config.toml
d_mlp = 640
vocab_size = 1024
positions = "rope"
rope_base = 89700.0
parallel_block = false
init_std_o = 0.0545
init_std_up = 0.0628
lr_mult_o = 1.26
warmup_steps = 200
decay_shape = "exp"
dataset = "wikipedia_en"
Each number is 500 + 25 x the weight over its row's rms, rounded and kept within 0 to 999. Layers, rows and columns count from 0. Numbers have three digits each. The size before them is the row's rms in percent of the matrix's.

# layer 7 MLP up, 640x160, rms 0.062, rows 599-639, columns 40-79
100:506503492505487462493428515500464498507485519472480490503523455529496518468490474496500516539466501492489539478522449486
106:479487513516513522501535495494521508494532463478507517516456519498510497494462450530469507540536483539487482537475460458
099:490515526491527483509477511494512543497506453467513501479514502504486494445495474519498510531529500496506517553476519492
106:511484517500485478501494460537477521491537510523469536446535477521467478450492513550526463484526530512500526513463482530
107:530502528542494475515504452494518454512542504552477470503519514497514516518535532489550466494482515501521530506495513476
090:522468482508526522497472474496550485492489492506473496505496511511521498517523529528461524523512535461488528484512514542
101:512516466469474503448510517536495495504511505493506505486514464522457534476464481495497462480498518491484541454468523480
097:465525525530544513509526508485467495498517481530510518491513517519511494484500527491502540472522489487478505522484451487
091:498525471516527497490490510494494484501527516505504520498489486498496497501491522480537539524522441486453473469434482498
101:488528501497473490504447526488552478494496495495473508522529538509515522560486478523492496518484509514453531490487481493
100:532465508519531518488505469519532473494535490444495482497472489464440476455483516543478491492522528507501480486502521554
102:467504503492498504504532510459490503494476534454487497519484520476524511531497538478565512482520466493510504485460547551
100:465509510489537499513467538517496533511475531532490519501458513476468478505508492487487498526520494484486506547531521496
096:474483464522491531457516455498471462530429518534464515516497533508525467491513451466515494466484484469520513490471513501
101:485498541541509550511507504485474485516501521496446470486514471548506459491514515496505531506468478491494494482516540424
104:513511512499510484512460537485551479467507440461488529513511476493492516482544487489531542484520541535514503498496496497
103:484499489493463487530495531507493516484506477492479515497570518499548551542500478488499442489493514473508461517471481455
096:508518556526506493480534479490469497517507445495484556504505484500481510527522478499473498524465512533500491517508492545
101:561457482476465489530479481513506534485480469497517540475488525511493481482566503478504511534490540541493524498482490525
098:460482448503488537462518489506496525453481468508501486482455490506511459522555475482531494509494470458491469477468505536
094:477505514493487517512572482514498483515488451506499501550508511497510519494518544477532531522486517499441520485523476442
100:503456524510547458519508513495473461473505457524500504513526497459464503517482543503490463456447476486462509469488520483
101:479482498535468467451496536493452484490487533491522550499474492511544557470501488527498477487528463493511479540470505513
100:540483514490482506529600474492448511475450523484482490531470493508486475497500496522546526471527471462499486533516555491
099:541507445498520488548537524439477492478477523462522558480508507494501502511466495523522467472475493503487486509521508502
103:513495449511441459503493456533496476531531487477526483505517468526501500446484490541508548493465471480455511494494493488
107:463481523497509534526493497443498472475509506533534501481548457514472453546560496499461473501528524496496554465500532535
093:546519489529523493505508470476524488536452485515512463508508472518523489463502502487457483515495469524473467472490481498
093:541508502535486483503485514506523530488508477520541468525490524515527495510476485548455518466549503469534515489522507474
097:493480516504496480562469508546524507522493495548511483470465527486444484487482478484516506538519513507503499458534469466
105:476506468526452531526485497544505481523473489522549500486475472475482536505471503545519544509534441531496463515492479497
101:518518491506496493505494469491460500531495502547529495535501552487518471478522528534503492466503497494473531486463463483
104:529501502475481532485526518510514503477516516536497542494491543483490526498528516502463460479509496505465524510457520528
097:533499534504514452476519474513506487472499480528508516514505465505541494484492523504463532485461527553477542499491492514
102:449526527518452516509478523530460475533465463502496543478471545468535485505497487445473487521498487486496459512468509524
104:498486478502560505470529506492506505485449519517496553521477488504466511500518532455516497489558514483515501502487511491
093:480482464503488473516523541500477506483547499532524521477497474507526541532501488512530477539525472484494511508534505523
098:474471499467484497550543482494494506508472514478479510454475487504477479484500507471465499495503509533496475508496514431
106:520487478472496461516491495481538483485432476549532528514508486500437502549448502494490494491542502510477477479474528521
093:487502482500488488473510514505521454540448497539483472505528513505548529533470499470454507508513476502521477475512500511
090:478534531493523492482475474454519518510539528522530519460520501528495522498535552503506500483504486531486478516508500543
# layer 7 MLP down (transposed), 640x160, rms 0.0628, rows 599-639, columns 40-79
106:496489481495479489464493513495489475546484467518471543522474504482478472529503481506468468524458516502504503489525518455
102:512517490521531530501492451462498491509488493535560484520470499460536501486500488490498528485507508529478477489472496489
101:539496521486487505496502473502494535502489484508521514492478503452516511501526534523458501501478490514470494461522504510
100:482518481523513496514517485489481469455501494546529509497509536484543494489520489499462515517489513519536498502517502511
104:499465529529457498508498526441499517530493513508470496482480520527512526524495511491527495539548473508494516519536497457
096:531492502514477509515527539490476535519467491498517514483515485510513504480480511501524473471499542513516483503475501518
104:483522531460467461515516483500488466552491509480463483509458502495521470516500464465475488507480548467478531544437476466
093:509542463541454488504554536485493499536502506506491521497483456485483468529501485508508459491526496517473485541482489478
093:463520481529508493544515502500483448468524478451494528487479475510503506484504494468525504513485489521504503503496554520
103:491531521481483523494508500498504497499449476483525476476515538468526502467528468521484457495497496480494496474507468509
096:491512526482527499503507482524531511485471448554487534505522546504480547495511496488506527477478489530461525509467523459
097:428520542517540520507563496504507492507498486457458453478513488527489519550496492480551470504487499487456511492508503484
101:522454496481498486504511490518477448506446497512512452529522511516474451504516520499478513504506513508533524451511518477
091:502476463483488515483498537486471479547486515493520495489473498465497506526446512490522484532538503512493507504527520529
102:524491492500503465506456512494515462527506473513487477469461439481549477503508516511504524500466495470536508467493481550
107:474511487526452500477507491496473511450511489526463466441518514521487491503513520504456502496503488520492514455524514506
104:494476539463483461504508500466486512509549512504503499511508512502532540475509487501506504535501487496507483520501523485
100:518485514554479465557506496481469489519440476526515476535488488543508534522518554513479545491522522535473513521497485512
095:485515499549502470536499474460483490509539571515487434516502481513486499506459470490525498504499515512540509516517532447
100:500470484480511496484473503489531454508494516542528520498494430474524469501475486533509512475485514516497481491472487480
097:494512522509493481510529542492501478472468522462482487443488510463497465470519525440461467509493474526499471509527510507
103:479497520485567514490548512504453467510484474485494525498543484490492470452552491495483477486522503523521510508529511494
105:486472479491512521503498494502507540488488444497493473492478510509494495533507523488527486503503507496491489498508461547
099:533487489520526469521516517528502476474509497502509490491497474521498477506489440469531540473505476500488487483487489479
093:506487483477537525479445487449512501505480525453512458475496497515491500528511499484546498535494526533492529487479471488
103:500493498509471471457515510526517468485505492506539535471480490510487519552520491538523504477483482496535516522525532486
104:504505518480466534504494500541481486496479498548479508440456527509500474498476529493522490548551493521502507515487473493
098:505495515477494459527521529506500506532531503487531463488504486488511488485485501495497510487501520496521519521467481505
096:470471544543479483484512460474480559507524514497506493499522518503510480487497551489500514507507465487494476530523478482
097:464532528507532497480533497542535497495502517517491500545510455527511467499465522522508524498521497499491536490530467516
107:552487483493483489494500514493528499514483445497500480453494493494508470528506512436495532505522529476504477496488492490
102:481512507513474494520480529487483525500504520523528503527485536539505491484500495526510489476501539504528521486529459527
097:446467470509481530499490531486497515517518456479547500527469492504503492508515494476518527503476506505484453529536517449
100:503503547471507526520509460494482501544526516440518447504566467462547481512545451487495520512478508477503550469490511504
104:489514497469480542467550492484477517521506477511492504485501509471544497495502517496496484495511503520517509528507467492
105:503482511532486503516515538522485508518452512556477516463479537521496526479510494497481493490450536487501499484497493505
098:473493550475507469490508531514531516535533506495509497500480490494489479471508487476481505513490485530497533516532509517
096:507517527511495510540484523492514507455519481511497490478466509501477472466536518492513488472470505524529478537521474516
109:501483524515443502511489523492533517542477521524510531527471514516483490496507469445520496537531494455471477515502481535
092:459498499484487530507542511515443458465500508528484535523504495491500471514542498509529503516515520420531482492519479482
104:467539532551491504524462504495544514494505525529469485459461510521486520480516489478510488449553545489520470517517467528
# layer 7 MLP gate, 640x160, rms 0.0635, rows 600-639, columns 40-79
105:497501494482470488474456469506498494470452538492453495484521516467488469492505504477490509513489503503525510511535496461
106:503508481481549566519478498474520521515499489483545487499501494522452449477503498455531481510537488528477477498519509503
096:462550513496457542488539465476558482510525476529475522499507489464479502532502524523519508533482507484489505520528500528
110:538516495516467492465510526508509526504509501510458470473509490506489513489492501538496502496522534519528485526501472487
096:499544520464477522502498504506449472525467492485530489481529503500499511496484459526512505525503495501530476488498473548
102:487535512496492494522504494461515533496500515452511439500472486505509474530508465512479484509455489495521477446517521507
095:519506519499527542462497545532486484480520481488479526468528500453517505491477462495532449531500506500471476529448487512
099:514523498501502502485515519494522497508487491525566539499491486485520483502519464528544471486482475462496495501479509514
095:511509564530524541489442484471492523515504500481504501507528519496467474481475515542520549525486537514538497504476536492
101:509479524492484510495512487516482506515477541508502526505476505513496507500503492461485520499551537475479540493550513459
097:535492510471494513475463478484476493477492512502498461484487515514533459484487512463480507482472464503536552559523505529
101:503525515529479508476495497515519521466512480490478469495457514463522467448517524466515486470476519505531532509443479514
087:514516474509486491519490467522493473486480461488454472490529532509487492443526499538534515478476493492488506481443522495
103:535470503508490485468515472492524515492481494484505514468478521512467472501505526476514535485500514526501533554480497533
104:509497474468530539475513515478488470504519493522480477494484487427505537491469505443487488520473472475502466540508506568
099:500531526546516475523459499524486454517487496501502535469493481487478463493521548501514527470499540520456532491522496515
099:514502514465525509492515504475535455535541451483465537517496510483500481508528500508480496533495476469478478478525489471
095:488507530510519482502489472488475509516494498475447482506548487491476482533463505530498507479472483518532476491534499503
107:510473515502479530536498496527485461523548508542523463495533473498500521518541526515473476518508507496474485493565508466
096:464538487476505531533447481498507502491502504479513473497515506487511493538505451485522451467486500541511509517461543531
103:503480517464474541505501478524509474483493478479511458499525553520496521494479449466513486509516526435529539550489523509
094:496496512524508489480499493492483516489485531531493517508509504502454469543541478509520454487495510502489488464505473486
103:504537498532501512503503530546515495522498509472510509452483511542496479499468501492550490474488482538510533495500536506
099:447463471489513482514509485513493543494484476474515531515508552485505486488529524442522479476504469464493509488545523493
103:460518414479495504474480449504490492532520532481516504503502503528453457499450518533491512516486493485493467477515520494
106:495495493472488536508540500485493508519441494495506453501503510535512494514467498505483446533510531497551533494468483477
089:534471482477516531481527518465493506455524503527497489488532487482481506499522512509526503492559507517494522479522516500
101:476473530525498469474463520513553493507541476477506481494490529472522527458483487502477486486549541516520526476484517462
100:486522520478528492509477475549487500473530513506479539486487491500498532473529474464483500485446475501469503554525504475
106:466461473539503508500477519490476497520534491512480502503490551455500512512528510508501495507517504509466545493521523493
102:458506488491539467496542546451503486490488451469524502512563503561504468496455475495480512484500516523508540482520487532
099:486471472506510467514504515498513473555544480471512488490473512507507543479490492475478478487487507476514524446526471501
108:506487525548468492508475477462527545501502495471473525517524484466460495522487472539524473519543534487480527533464508516
101:486541466489472510499529459559481544500508510476509511502491485528520496531504543505494459517503500480500511513515505479
102:492563472492512521496451531461492490485517490551464517519526505473524495495474478493497492545531494490528502512475493512
097:497432490441479495494539479474469487513498549473467473467467540487564493524499521475505479484472460492515566480507469523
102:512494484513492538556456533495472442493505479464549498561500465496504446520524509531519503470491481494482490473486483506
101:536551523514491505443474446494497525526502492514482505496514500515498521492434487479500466521515457532461507524427454476
093:525473558487428491514470523495512462499503523478481480489480508476518465515472459517521483479511464513491506523482510482
104:531493547479481510465511509499512483519515486520521513479504549478470519536519484479482459487453506497521496512450533461